Weights of a small transformer language model: 4 heads of 128.
Each number is 128 + 24 x the weight over its row's rms, rounded and kept within 0 to 255. Layers, rows and columns count from 0. The size above them is the row's rms in percent of the matrix's.

# layer 7 MLP up, 4096x512, rms 0.175, rows 1733-1759, columns 0-127
size [108 103  94  93 122  96 119 128 106 120 134  98  96  95 108  95  98 121  89 110 105 105 133  91  98 101  97]
[[158 118 136 114 122 111 123 151 111  76 145 125  84 142  73 141 117 136 145 138 124 154 165 124 115 114 125 153 136 167 164  99 118 125 113  86 127 188 138 126 154  59 109 102  97 143 155 117 149 202  93 153 139 141 141 110 161 154 131 115 161 111 140 121 129 133 154 106 130 148 124 133 115 143 168 146 109 114  76  97  96 161  96 142 129 170 125 129 116  97 162 156 135 100 145 158 129 110 138 113 147 177 141  97  73 173 118 150 140  93 144 159 154 149 119 106 108 132 150 116 108  97 139 162  77 146 127 118]
 [ 75 119 102 144 126 116 176 129 109 139 107 125 129 120 121 100 101 154 126 121 149 126 145 128 125 149 176 154 171 143 130 138 126 130 144 172 111 193 114 117 150 124 166 159 110  87  78 136 124 110 120 139 131 151  67 143 136 139 106 136 109 111 118 134 143 111  95 144 132 120 132 135 139 109 128 139 110 151 100 158 150 136 111 132 146 132 134 137  91 142 108 109 146 127 102 159 121 113  91 128 168 150 109 155 137 144 126 125 159  88 142 121 103 164 109 110 103 125 106 162 103 121  98 169 133 151 126 127]
 [115 171 144  94 110 147 154  63 121 137 132 140 120 111 135 145  75 100 150 140 152 106 139  93 120 165 168 126 112 189  86 133 133 137 113 131 117 137  86 159 185 132 136 121  97 142 122 106 102 152  85 134 120 157 160  97 103  76 160 179 129 117 149 153 164 123 135 107 136 135 150 133 132 148 193 135 163 179 144 149 133 146 133 116 107 164 107 135 108 148 126  96 186 120 124 140 121 156 133 130 142 126 150 157 122  99 150 154 132 118 177 114 109 100 103 156 120 166 131 147 162  73 164 130 126  84 161 120]
 [134 162 121 119  92 115 119 131 122 130 168 120 136 110 109 158 132 152 120 102 127 132 122 163 127 167 139 116 151  86  83 140 114 121 130 128 113 143 119 112 167  97  94 123 126 117 152 141  80 139 138 117 124 106 122  85 106 151 148 127 121 135 149 152 147 127 128 114 102 134 123  80 153 176 173 125 119 105 112 148 151 146 129 125 100 113 165 140 148 151 150 128 140  92 174 114 145 169 130  83 151 144 108 175 135 148 114 125 179 108 154  67 137 122 126  84  96 102 128 113 145 151 134 103 140 150 145 139]
 [ 83 154 145 119 167 117 140 156 105 116 111 141 106 157  84 117 131 116 106  87 129 102 133 134 126 155 118 166  85 113 122 106 125 137 152 138  90 107 100 118 145 184 105 143 137 147 137 115 132 123 120 116 146  71 137 144 112 136  85 142 199 146 117 135 157 129 106 125 128 115  96 121 108 148 117 119 109 138 158 120 106 113 127 165 142 110 140 113 148  94 163 116 135  90 156 144 100 172  92 128 151 101 148 156 162 122 150  68 157 140 152  99 134 120 135 103 149 158 162 123 108 130 117 128 151  79 107 148]
 [151 138 157 121 173 123 134 136 162 109 151 177 164 190 102 125 118 120 124 148  93 146 133 119 119 135 123 139 134 141 105 143 121 122  99 141 123 156  97 101 143  73 119 131 160 127 136 118  87 164 149 109 127  98 124 133 130 129 125  94 127 125 171 136  57 148 144 112 127 111 110 134 122 133 143 131  98 135 101 107 160 166 124  87 107 124 138 101 133 126 119 151 127 121  99 112  93 132 123  76 114 154  70 151 128 137 124 132 120 127 177 129 194 145  99 116 121 112 172 149 104 163 150 147 150 113 144  98]
 [111 174 117 123 122 123 140 133 105 138 102 134  75 162  92 145 105 107 136 144 161 122 130 155 129 148  96  93 144 143 103 116 149 138 107  98 171 107 156 175 177 162 151 126 126 117 145  94  91 122 137 131 150 132 123 116 140 105 110 189 132 159 116 107 124 177 149  85  94 128 117 179 100 123  98 123 130 128 162 136 126 101  87 134 162 143 102 129 160 112 183 114 105  90 148  95 118 162 127 127  94 122 134 139 142 101 157 119  84 154 106 150 151 146 142 149 178 106 142 132 104 143 109  77 134 144 119 140]
 [142 131 138 137 152 168 185  83 123 146 130 141 122 136 144 124 116 135 127 152 149 104 142 108 110  98 143 141  98 114 128  83  75 125 107 101  84 168 134 123 111 133 154  83 102 142 125 147  94 134 133 124 132 137 126 107 154 153 112 148 107 153 113 113 111  80 129 115 106 103 152  86 104 122 120 141 110 158 133 121 107 133 150 156 134 100 152 167  83 137 138 138 127  98 180 129 128  88 104 114 105 125 119 125 113 101 130 125 133 118 123 137 138  90 143 123 128 103 140 149 130  89 123 150 135 142 111 157]
 [ 76 124 143 110 161 191 131 140 172 146 131 139 114 118 104 167 142 118  98 150 105 102 143 140 124 127  99 119 118 134 144 130 124 125 104 126 101 120 131 124 151 144 210 110 158 144 155  98 161 140 125 143 118 160 134 137 137  97 106 178 163  99  87  41 122  97 121 105  97 120 133 128 100 108 141 141 137 137  96 141 130 110 137 123 154 145 144 119 134 174 121 178 125 153 111  76 132 192 134 184 139 124 107 126 125 129 111 119 124 114 138 153 145 146 125 146 143 130 135 117 163 152 158 124 113 127 154  99]
 [160 124 102 135 148  91 137  96 144 159  82 115 139 144 162 122 113 124 102 105 153 159 124 117 168 119 107  99 136 152 152 118 118 128  85 149 148 151 103 136 126 105 136 141 142 149 101  95 152 119 128 149 114 116 118 153  74 148 120 129 153 124  81 116 132 107 179  64 106 133  97 133 152 129 127 137 139  92 105 140 144 148 134 134 114  95 125  91 161 112  87 153 126 123 128 119 108 123 144 102 143 112 128 128 132  85 118 151 132 149 158 107 129 164 138 142 168  97 114 119 136  95  97 102 109 147 107 124]
 [102 159  98  97 106 105 146 137 112 177  92 137 101 148 106 137 179  59 153 118  94  97  90 103 120 128 104  71 147 142 119 109 134 139 102 171 140 134 129 165 162 151 126 112 143  93 129 124 141 139 127 133  88 110 106 119 129 139 122 150 148 135 151 149 151 127  90 160 171 139 117  88 142 118 136 129 125  65 119 181 109 164 134 152 111 121 124 134 122 157 122 145 123 153 155 102 116 135 155 140 142 118 134 113 129 118 159 162 129 124 157  90 126  58 106 127 149  95 125 100 137  81 126  67 126 119 133  66]
 [147  97 129 112 127 130 116 144 158 142 149 135 197 133 125 136 148 162 119 111 170 123 108 102 136 169 115 160 162 148 122 124 127 101 125 120 171 104 116 140 113 174 118 138 114 145 128 132 126  89  99 128 146 106 147 167 108 130 161 106 106  64 136 130 145 130 114 127 130 127 121 123  88 165 165 152 115 174 103 122 122  81 139  98 138  93 144 143 119 130 117 157 121 153 103 170 168 148 132 119 143 106 161 202 108 127 152 118 150  89 142 122 112  99  97 169  98 126 142  88 110 127  64 163 139 102 130  98]
 [134 146  96 159 131 129 132 102 126  95 111 132  93 137 139 149 125  94 132 148 165 143 152  97 135 113 162 173 143 148 159 144  96 122 112 146 119 176 143 101 118  60 125 184 141 129 127 146 127 121 147 120 148 168 103 107 122  96 119 100  98 140  84 151 162 146 197 161 123 111 116 134 165 123 119 123 164 152 110 108 118 156 164 150 113 140 121 148 141 153 120 151 131 146 139 129 116 139 129 174 106 109 112 158 113 130 147 133  55 121  84  88 132 125 156  94 116 133 129 124 128 148 104 133 131  98 154 142]
 [109 163 113 112 118 146 145 136 140 104 120 125 130 142 146 123 157 116 170 136 109 127 161 110 136  98 117 135 131 131 128 126 148 102 110  96 139 132 156  95 169 123 172 131 143  87 141  85 146  97  90 114 134 111 108 149 109 142 152 177 174  83 188 127 116 110 129 142 131  90 104 134  77 172  59 114  91  83 151 138  56  94 155  70 124 130 119 106 149 180 114 146 128 132 132 165  79 119 139 139 146 159 151 172 182 130 130 166 164 131 139 136 107 163 130 107 147 150  97 123 127  99 121 135 171  97 124 124]
 [110 153 114 158 130  71 167 152 158 102 138 134 114 101 114 111 120 123 148 170 128 136 147 117 158 111 150 106  73 146  98 158  95 158 129 159  96 128 129 149 120  86 121 113 152  87 114 125 123 126 168 134 110 110 188 115 120 167 115 132 119  86 139 100 137 138 143 146 150 115 119 172 169 148 108 159 107 120 185 118 109 180 110 156 134 120 108 126 127 125 124 167 114 114 183 120  98 138 126 168 117 133 138 127 118 130  97 161 130 106 141 114 154 112 124 131  44 133 175 118 127 102 101 184  67 125  86 120]
 [139 100 121 149  89 119 141 163 147 119 132 138 102 107  88 161 133 104 146 124 149 108 181 159 152 145 141 110 113 149 165 135 136 149 120 157 136 105 127  83  87 110 130 117 115  91 168 182 148 137 118 115 127 180 120 124 163 102 145 103  80 109 120 116 163 133 104 117  95 116 170 130 136 173 116 134 106 148 110 151  95 133  76 115 136 151 171 114 100 167 121  87 132 111 138  92 154 179 106 139 118  81 146 105 132 127 157  70 113 129  88 162 120 133  96 154 109 118 156 130 156 115  76  95 117 128 125 134]
 [ 98 182  98 144  81 121 108  95 131 125 177 154  96 141 118 141 153 104 156 140 138 101 131 151 121 141 136 142 156  99 116 167 143 157 139  86 140 132 120 148 109 120 107 137 166 120 119 163 118  94  90 168 122 141 130 170 150  85  84 119 146 143 155 142 130  99 183 146 132 163 129 120 127  91 155  98 135 179  81 190 137 106 126 113 139 129 163 107 128 129 120 133 156  96  84 104 155 108 146 135 124 137 105 123 105 155 120  72  88 139 120 155 144 100 120 102 141 112 108 184 180 139 121 105 130 137  99 111]
 [157  99 127 145 108 123 132 142 136 125 161 125 123 129 122 116 118 145 149 137 101 123 131 112 106 103 167 107 147 142 132 142 120 104 115 128 100 156 155 131 145 102 128  96 108 159 106 136 133 108 108 121  78 137 147 134 138 101 134  95 121 139 153 113 145 137 133 122 106 149 105 148 149 125 108 103  54 145 125 131 156 157 154 152 157 151 151 134 186 120 109 172 132 123 124  80 143  92  92 133 138  87  63 113 184 113 130 116 129 101 108 123 128 137 135  89 151  79 183 112 132 115 164 144  85 123 145  97]
 [130 106 121 117 125 115 109 106 154 131  85 116 129 103 114 160 119 117  93 192  92 120 135 109 124 184  86 122 180 148  91 145 136 143 121 159 125  84 103  93 135 125 140 124 115 137 126 123 124 153 102 107 120 136 112  98 164 117 152 149 116 123  96 139 169 109 139 112 192 107 112 113 141 112 137  88 133 155 135  97 162 139 110 106 118 104 139 134 100 118 135 125 124 127 132 116 127 128 132  88 100 121 132 107 140 144 155 123 153 106 109 142 132 113 107 116  85 142  83 158 143 119 147 117 134 143 134 148]
 [ 97 205 138 122 158 148 132 105 107 148 106 129 105 171  82 123 125 103 123 126 104 150 122 140 141 166 160 114 161  88 172 150 101 156 156 140 146 141  93 114 157 147 136 105 106 163 128 153 122  86  80 107 113 108 121 171 131 135 101  99 129 153 115  97 116 145 148 134  92 125 152 144 132 176 128 125 153 145 114 110 112 114 101  89 161  92  75 146 111 120 106  92 108 112 120 116 114 139 117 145 168 121 157 145 132 143 112 164 152 104  94 119 161 148 122 151 165 113 135 141 106 145 110 130 128 128 155 126]
 [140 115 105 175 114 100 126 161 148 105 157 154 121 106 116 145 114 133 176 189 138  88 139 116 117 147 177 134 136 147 161 150 114 129 135  95 104  98 110 116 114 128 129 115 132 146 119 110 144 100 150 113 148 118 131 130 176 109  68 150 137 160 119 151 136 115  98 108 112 131 121  97 114 119  88 188 114 135 150 101 111 123 115 139 116 138 145 133  88 120 129 113 115  67 105 110 107  83 140 118 120 156 148  90 147 156 145 106 158 121 176  90 112 148  99 161  99 112  96 118 132 119 125 185 140 116 106 133]
 [147 161 164 124 113 127 132 104 149 125 151 112 127 142 149 103 120 105 107 172 107 119 117 148 146 167 111  98 109 138 128  79 126 132 126 134 141 119 109 169 124 145 118  65 144 136 138 129 132 154 125 158 118 143 153 100  96  93 108 163  44 122  98 125 157 130 113 115 123 168  94 132 153  96  55 131 112 151 150 151 160 111 152 155 115  86 107  96 117 102 153 106  97 131  94 155 111  97 134 170 131 114 125 137 124 121 104 135 130 131 143 188 157 150 192  99 113 107  97 143 149 122 164 100 117 137 133  89]
 [137 141 142 113 159 154 118 117 144 123 112  96 129 135 165 106 149 146 127 135 126  95 144 123 141 155 130 125  99 151 137 127  91 121 128 118 154 127 114 129 135 139 126  88  86 109  98  83 159 168 150 168 152 110 155 120 126 133 114  85 148 150  90 152 126 107 117  92 117 144 104 147 152 116 133 156 127 155 108 146  87 107 143 162  87 140 128 117 159 108  69 127 102 146  88 130 141 103 138 172 115 121  95 104 133  96 131 156 135 121 141 104 123 118 143 111 141 171 156 146 113 140 126 135  81 132  87 116]
 [130 147 141 103 146 128 134  90 159 109  92 113 107 125 181 126  99 122 109 148 134 154 130 161 130 131 143 149 130 146 126 128 161 151 155 151 118 113 161 132 111 179 118 133 153 109 108 108 120 123 156 133 170  78 154 122 130 187 165 120 155 131 111 120 123 174 133 124 117 110 172 186 162 144 119 142 143 115 151 120 125 132 101 104 112 149  99 130 156 175 110 118 147 172 133 148 105 169 187 100 107 101 150 146 157 146 105  99 123 213 109 165 122 106 145 120 111 113 115 118 118  79 166 112 112 108 124 153]
 [132  96 128 132 157  91 129 112 132 137 125 138 145 120 168  79 147 146 106 130 132 142 128 106 115 144 110 129 130 177 164 125  91  76  98 187 131 100 112 118 135 115 113 148 128 143 107  93  88 116 135 118 147 127 102 121 152 115 123 121 146 181  95 130 109 141 134 180 188  96 113 148  52 100 124 160 125 138 149 102 137 148 134 137 108 135 132 128  98 116 118 119 144 110 115 128 111 122 109 135 123 105 137 172  90 154 113  30 121 108 153 120 149 124 122 152 126 144 111 126  75 121 152 153 197 131 146 168]
 [140 135 172 138 152 134  99 164 132 148 123 118 100 146 136 168 118 108 113 108  94 135 185 133 116 152  84 112 104 143 113 152 105 154  79 166 115 164 150 118  89 117  84 127 124 170 157 159 158 178 107 139 149  97 131 121 111 106 117 122 150 161 109 114 141 143 157 122 134 107 121 117 116 158 135 127 127 132 151 110 140  86  65 102  94 181 121  99 139 102 174 161 129 130 119 132 127 122 170 128 174 139 144 112 109 186  72 143 128 129 129 122 143 134 109  66 161  83  90 105 159 134 127 117 133 143 138 149]
 [149 115 120 137 111 125 139 117 129 120 139  97 132 114 110 117 139 119 133 158 139 134 138 138  90 117 153 110 172 151  89 112 135 146 116 120 125 162 127 111 146  78 122 140 133 123 136 111 118 122 136 135 130 155 142 130  76 143 138 142 160 102 140  80 181 110 134 119 120 165 128 131 144 131 107 103 132 144 162 168 137 101 164 142 145 112 144 135 126 123 123 106 129 156 129 159 122 138 119 167 116 110 125 163 139 123 120 109 143  72  79  78 101 146 139 161 110 160  98 119 116  91 137 138 156 117  92 132]]
# layer 7 MLP down (transposed), 4096x512, rms 0.17, rows 1733-1759, columns 0-127
size [107 109  98 101 129  92 112 120 111 115 107  98  98 103  95  96  96 100  88 110  99 106 112  88 102  96 103]
[[109 126 151 179 132 151 157  79 100 132 156 114 128 149 161 131 108 102 118 123 157 120 124 122 125 154 133 127 178 126 117 133 105 118 126 102 153 117 119 102 141  88 118 141  85 106 126 155 136 167 144 107 110 120 108  79 123 136 152 121 106 104 143 124 127 114  88 136 123 186  89 110 158 150 146 128 121 103 118 153 153 135 150 108 111 173 124 131  84 100 125  89 118 131 120 122 112 127 153 117 176 136 107 113 131 102 131 141 131 147 113 155 131 102 109  59  91 108 105 172 138 108 137 100 123 115 139 177]
 [105 136 171  99 163 144 156 183 150 163  97 138 117 178 175  88 153 105 120 137 124 205 107 145 154 151 139 126 138 155 115 135 164 133 102 143 121 125 140 142 107 174 164 153 156 157 143 142 111 101 108  88 117 145 119 162 156 112  95 129 129 109  89  98 127 132 123 145 127 143 140 171 126 161 180 140 114 125 126 124 143 141 153 111  93 115 126  88 140 143 127 109 149 130  90 120  77 126  97 120 117 122 173 130 143 146 142 145 124 148 126  89 165 129 102 110 134 170 149 141 166 111 147 126 194  90 153 123]
 [128 154 110 142 115 127 147 116 101 132 129 138 151 103 141 136 169 125 103 132 120  92 146 155 116 136 150 135 137  82  76 132 117 133  79 126 124 104 136 127 129 111 133 126 122 152 112 143 151 135 144 126 139 101 131 126 130 157 138 152 132 130  86 125 144 153  63 124 124  95  91 117 144 113 105  75  80  91 128  91 144  98 160 106 152  94 133 167 143 101 119 184 124 127 175 142 128 157 144 134 110 117 125 130 141 127 150 132 166  99 118 142 115 151 135  99 148  82 154 114 104 138 113 125 114 159 117 183]
 [140 142 157 151 118 161 107 156 165 107 146  98  98  64 150  98 124 135 137  82 169 139 135 139 150 107 125 111 123  85  69 177  92 158 130 125 135 140 158 109 100  96 159 159  82 140 153  90  97 111 116 176 140 148 103 148 116  85 135 147 135  98 109 158 148 112 103  98  83 167 125 138 152 120 121 132 104 110 140  94 126 121  72 123 113 142 183 140 116 126 141 117 149 126  97 151 102 127 128 129 134 127 111 117 118 125 106 120 117 153 134  98 123 149 146 110 132  89 104 164 127 164 108 135 147 111 140 128]
 [168  96 127 118 149 126 145 139 130 118 100 117 149 137 141 114 132 102 109 143 178 159 129  70 121 144 113 120 126 151 150 125 139 120 156 111 126 114 133 126 114 124 119 168 132 120 143 158 107 141  95 120 107 165 134 101 110 112 141 152 124 121 108 120  75 110 145 150 101 157 171 155 120 146 124 102 145 156 138 115 150  83 128 140  94  97 116 104 133 169 149 132 121 101 166 117 110 113 158 154 140 103 142 148 100 126  97 136 158 114 120 160 103 138 134 170 147 117 121  95 132 142 127 163  83 130 109 120]
 [135 107 178 147 100 143 114  98 123 146 118  92  86 126 134 128 160 146  94 147 143  98 134 117 140 147 160 132 167 143 167 129 107 101 119 122 126 174 126 132 154 153 165 111  80 118 122 108 153 140 159 140 149 154 145 143 127 129 142 143 133 159 138 101 161 139 102 127 113 125 182 121 110 129 130 108 151 143 121 131 136 101 136 147 120 124 119 125 125 130 118 117 126 133 117 127 124 136 106  98 151 120 167 128 128 150 104 168  92 121 112 140 107 155 156 128 166 128 129 134 101 145 113 128 132 129 125 112]
 [162  88 138 146 138 126 175 138  91 107 118 114 162 159 107 130 125  93 153 132 117 107 121 101 103 145 150 109 141 108 166 103 180 125 136 145  98 118 142 133 107 146 110 130 143 155 168 116 168 151  98 134 140 139 120 155 140 149 128 125 104 107 156 135 156 171 108 118 130  56 130 108 123 122 160 120 182 113 170 112 141 103 117 102 114 146 110 120 104 161 103 124 128 136 117 135 106 101 109 141 151 111 114 150 108 118 119 153 107 133  89 116 114 177 153 192  79 112 133 159 116 138 121 150  80 140 166 135]
 [112 169 117 158 141  99 101 119 153 104 140 107 150  94 104 124 121 150 143 127 135 155 175  97 129  90 147 128 138 155 128 137 108  85 136 115 151 108 104 104 106 155 121 123  93 140 124 118 145 146 145  92 178  76 137 147 134 132 122 168 163 121  77 130 131 141 171 117 133  78 148 115 106 116 132  94 127 164 113 129 116 135 155 157 112 167 134 144  96 152 120 109 162 150  98 118 114 121 100 101 137 120 106 122 103 138 133 154 158 149 139 194 149 119 184  92 129 177 151 129 101 156  94 137 156 101 122 138]
 [124 139 105 132  79  70  82  97 127 129 152 110 116 119 162  98 134 151  86 122 110 158 111  99 111  93 189 126 139  88 121 134 112  90 130 140 118 111 166 156 103 144 160 105 130 132 135 157 122  99 130 116  86  96 165 129 109 110 148 159 109 116 122  75 158 123 145 136 132 134 150 147 147 115 144 118 111 142 154 130 114 121 155 154 167 151 122 151 145 150 114 166 125  92 134 124 133 136  99 153  99 127  93 108 117 133 128 111 125 163 108 111 101 133 132 123 107 125 107 169 156 175 127 133 123 145 137 139]
 [129 105 125 146 101 124 134 124 148 146 147 106 115 163 139 109 114 154 146 181 105 151 122 119 131 146 107 151  93 149 136 143 120 143  98 126 144 119 114 134 116 134 122 155 136 115 127 163 148 126 153 161  80  96 169 119 160 136 105 126 108 143 123  99 135 143 158 133  66  71 130 166 140  79 145 135 125 114 143 113 122 138 111 130 141 152 118  99 156 128 121 117 132 131 126 102 127 138 136 112 138 134 112 117 100 120 166 168  98 127 109 123 107 162 122 148 113 115  82 122 103 114 119 139 139 155 129 128]
 [148 154 111 124 128 145 103 140 148 147 124 100 119 141 126 132 114 119  89  80 155 151 117 148  81 111 143 149 107 149 117 141 137 120 122 156 100 136 137 145 136  87 121 120 126 143 125 160 150 139 152 154 150 106 117 117 136 107  91 125 138  77 106 150 126 162 146  85 121 108 129 157 127 122 115 139 106 130 111 114 108 116 121 124 165 102 113 154 109 121 105 108 143 130 122 147 168 144 124 129 119 128 150 139 123 106 134 130 130 104 104 118 107 158 115 138 137 179 123 192 128 129 101 139 167 104 158 134]
 [116 148 164 110  74 154 127 146 102 148  97 143 136 153 164 136 103 136 122  97 116 149 152 134  98 121 118 125 142 105 151 119 137 146 143 124 115 153 132 109 117 123 107  79 120 175  93  98 129 123 100 105 120 124 123 130 108  78 107 144 128  97 107 121 134 131 107 116 165 149 143  99 129  94 127 137 109 156 133  94 129  90 141 116 139 105 132 153 113 108 104 143 143 107 145 113 105 100 241 100 167  99 151 133 161 166  92 141  91 170 133 100 109 118 111 120 188 128 134 106  71 107 110 118  96 143 114 144]
 [144 166  80 127  99 137 139 176 159 145 177  68 139 104 112 145 135 181 136  97 136 110 141 137 147 130 119 138 187 126 142 144 139 154 110 163 168 131 106 122 133  99 129 150 138 163 120 102 137 122 151 113  58 113 120 131 151 124  99 157  93 146 118 121  94 125 152  89 105 179 117 107 150 143 134 119  94 111 116 159 187 159 141 140  76 123 117 142 112 142 106 146 112 179 132 143 139 100 137 145 140 135 124  89 146 133 131 161 116 170 131 114 103 114 103 122  95 130 135 137 157 123 137 144  90 102 133 113]
 [142 151 150 160 132 123 104 127 132 169 126 140 112 146  76 113 154 128 108 152 131 134 156 131 127 109 130 131  96 163 150 115  65 133 110 172 139 157 148 125 125 130 116 171 143  84 151 140 160 148  69 108 123  81 162  90  94  97 135 116 121  84 100 114 205 141 103 120 122 148 107 155 111 179 108 114 130 124 133 153 114 119 107 116 142 162 109 141 147  51 137 131 111 124 160 102 128 143  85 107 113 112 115  83 120 161 130 103 110 120  98  81 129 107 120 119 151 154 137 119 132 130 129 103 131 124 143  80]
 [127 116 156 134 122 110 128 149 124 165 150 130 134 115 115 151 121 100  97 136 136 111 144 117 163 100 143 149 108 137 134 158 124  98 134  96 128 123 103 124 128 111  75 114 113  95 109 143 133 100 119 130 112 153 122  89 158  67 110 100 141 153 130 166 152 131 115 139 109 136 178 186 125 117 131 156 143 163 117  89 142  76 134 123 128 116 119  88 138 127 158 100 111 121 104 107 109 113 135 107 145  71 123 121 126 123 154 108 131 124 124  83 135  69 153  91 168 102 107 129  96 102 117 140 163 168 188  88]
 [ 81 146 125 168 140 116 164 114  93 171  95 147 109 123 154 152 131 140 111 123 131 129 153  99 116 111 117 126 130 103 123 110 119 141 135 158 130 144 110 134 153  78 106 111 120 127 135 124 109 144 100 165 126 129 151 115 124 142 157  64  92 142 140 123 106 130 153 152 120 111 144 107 127 124  94 127 112 119 111 107 156 110 148 103  94 117 135 132 100 110 116 123 105 175 145  99 130 105 119  48 130 140 144 145 126 131 104 127 110 112 124 140  90 124 127 128 134  95 144 157 171  76 177 140 116 116 127 123]
 [137 102 147 156 118 100 146 139 114 159 112 157 161  77 149 163 138 133 153 131 114  78  98 120 117 108 135 129 145 103 129 105 136 162 111 127 131  79 124 181 147 124 145  96 158 161 129 126  82 153 139 114 101 160 187 103 153 143  96 134 121 116 125 136 118 128 153 135 123 146 126 109 128 130 116 139 132 146 158 109 115 129 157 137 138 120 108 105  93  77 132  85  86 111 116 124 125 123 124 121 153 107 141 148 100 120 139 188 126 124 142 148 154 156 132 155 144 142 133 150 133 104 206 162 108 144 144 141]
 [143 137 148 112 110 135 134 103 149 118 149 104 154 123 162 111 144  98 141 150 127 152  98 175 176 150 155 170 142 125 109 129 178 113 116 125 131 117 142 125 104 116 103 112 131 110 135  86 100 110 129 104 149  94 139 206  91 139 127  79  97 134  92 110  97 120 133 168 155 135 131 117 100 110 145 151 133 141 144 148  90 120 118 114 147 118 128 117 103 121  92 131 119  95 134 154 147 105 143  91 150 147 144 134 118 142 116 124 102 106 137 124 110 132 131  99 156 107 110 126 134 121 178 127  89 135 135 158]
 [151 144 130 177  95 103 106  90 100 123 147 148 160 120 131  84 105 121 141 124 164 167  95 137 135 119 147  91 138 129 167 116 131 115 124 145 142 142 130 151 125 152 142 126 156 127 157 170  99  99 139 156 111 118  83 124 103 152 174 138 119  66 153 102 110 109 119 145  85 137  85 101 133 115 133 178 111 138 132 132 136 184 140 119  98 144 111 127 159 109 124 128 142 104 128 111  71 174 151 100 117 132 111 148 125 154 147 126 163 140 156 142 170 160 142 124 128  91 116 118 141 154  89 177 153  95 142 126]
 [ 87  85 113 135 119 127 139 149 153 144  97 156 135 124 126 114 117 139 120 135  78 118 123 163 117 114 110 145 120 158 109 125 134 126 122 130 130 133 104 154 120 169 144 101  97 144 102 141 130 150 157 142 110 106 139 149 136 138  84 157 153 137 162 104 156 108 126 134  90 146 108  85 116 128 119 125  98 158 126  91 123 140 167 107 143 135 123 135 128 131 111 109 117 127  86 192 128 152 103 131 156 127 132  85 133 116 151  92 148 148 103 123 160 117 154 134 161 104 107 136 150 140 142 105 117 160 139 117]
 [148 207 136 135 119 166 167 131 119 137 110 109 131 132  89 126 128  86  95 119 127 109 149 125 141 174 131 114 146 106 164 126 132 136 136 113 135 114 168 136 110 117 118 110 147 113 107 141 101 119 151 123 122 132 112 157 136 144 148 130 132 114 131 150 131 109 130 109 103 152 142 138 142 149  99 151 134 124  99 162 115 165 160 111 103 110 115 148 105 122 109 195 125 127 150 127 100 178 176 154 136 117 141 127 143 106 102  77 116 109 111  97 153 117 140 121 122  91 160 175 170 146 113  96 145  99  79 115]
 [154 116 119 167 116 187 157 148 134 136 142 124 153  98 149 157 114 130 116 145 142 125 181  88 126 113 116 136 178 134 113 139 144 101 127  99 139  82  98 144 129 161  95 103 109 103  81 119 101 101 175 104  91  88  84 132 151 118 121 159 174 144 118 154 128 123 153 104 122  76 123 107 153  84 124  97 124 148  97 110 127 151 168 143 135 129 123 122 105 186 115 130 140 163 132 166 138 132 139 126 137 101  80 127 109 115  91 120 124 206 173  93 137 113 165 185 147  95 137 107 103 132 111 133 123 122 138 139]
 [125 155 110  79 137 152 101 150 125 147 174 108 147 122 106 116 127 109 103 113 130 121 178 156 130 124  98 146 129 122 187 117  70 113 105 119 102 151 129 141 146 116 128 104 122  94 100 128 130 166 114 145 115 154 135 129 124 131 109 121 121 124 106 104 146  98  96 155 128 164 124 164 144  97  78 170 103 112 109 135 139  97 130 112 199 106 125 114 128 132 160  86 125 130 169 113 120 206 120 113 106 152  90 117 122 138  69 120 138  95  81 134  89 148 122 133 178 124 114 135  82  94 123 111 135 109 110 119]
 [118 104 103 102 105 139 140 129 144  65 110 164 113 120  99 118 144 124 137 124 160 147 135  97 102 128 140  53 133 118 126 110 146  95 115 124 132 114  83 145  91 118 146 134 134 154 120 152 128 157  93 134 112 118 181 179  65 133 120 168 149 110 133 151 152 126 158 147  99 141 101  61  88 168 162 172 139 136 133 108 140 134 128 121 120 114 141 149 169  78 108 152 137 120 120 144  98  96 152 160 137 142 118 123 158 141  87 180 115 121 148 140 142 149 101 129 106 128 132 127 103 173 127 114 114  93 151 118]
 [113 133 134 160  71 145  81 159 154 111 146 123 138 124  98 121 125 129  91 105 130 113 136 152  76 146 191 149 116  98 102 163 135  88 181 149 119 176 152 126 154 111 119 121 182 147  91 144 101 143 134 136 129 135 150  80  99  68 106 111 152 170 103 149 137 135 103 161 121 137 149 119  81 102 122 146 131 171 139  96 119 135 153 166 121 161 116 173 151 120 132 149 142  92 104  91 133 132 150 127 173 132 109 127 129 152 138 143 130 159 151 145 111 125 100 131  69 122 132 116 183 124 109 108 146 144  83 144]
 [153 119 122 134 131 130 152 104 118 102 112 112 180 133  93 166 115 179 127 136 160 112 138 129 139 108 164  79 116 107 129 120  73 113 143 125 105 110 146 111 103 117 112 130 168 109 100  95 126  89 157 108 123 144 135 152 111 124 151 134 125 137 144 143  93 105 122 152 136 111  94 143 158 127 112 122 146 148 104 164 161 143 129  93 115  76 138 132  96 150 143 146 112 151 142 143 151 132  93 117 106 115 146 101 133  80 155 131 150 116 131 146 116 127 132 137 100 168 153 166 135 151 140 109 120 113 127 118]
 [136 127 115 131 134 144 121 130 118 174 138 115 157 163 112 106 106 112 142 136 127 119 152 146 142 125  94 148 147 162 151  94 178 147  74 133 153 173 110  92 131 164 128 167 105 160 153 168  85 114 107  85 123  91 128  99 138 145 130 135 111 155 145 154 102 113 102 102 128  82 129 141 115 120 133 129 157 113 100 154 117 117 130 109 140 146 101  83 164 112 108 132 132 155 145 144 115 144 138 156 151 110 123 151 121 144 123 141 121 139 100 121 108 110 156 106 133 130 124 144 127 130 165 116 159 114 155 126]]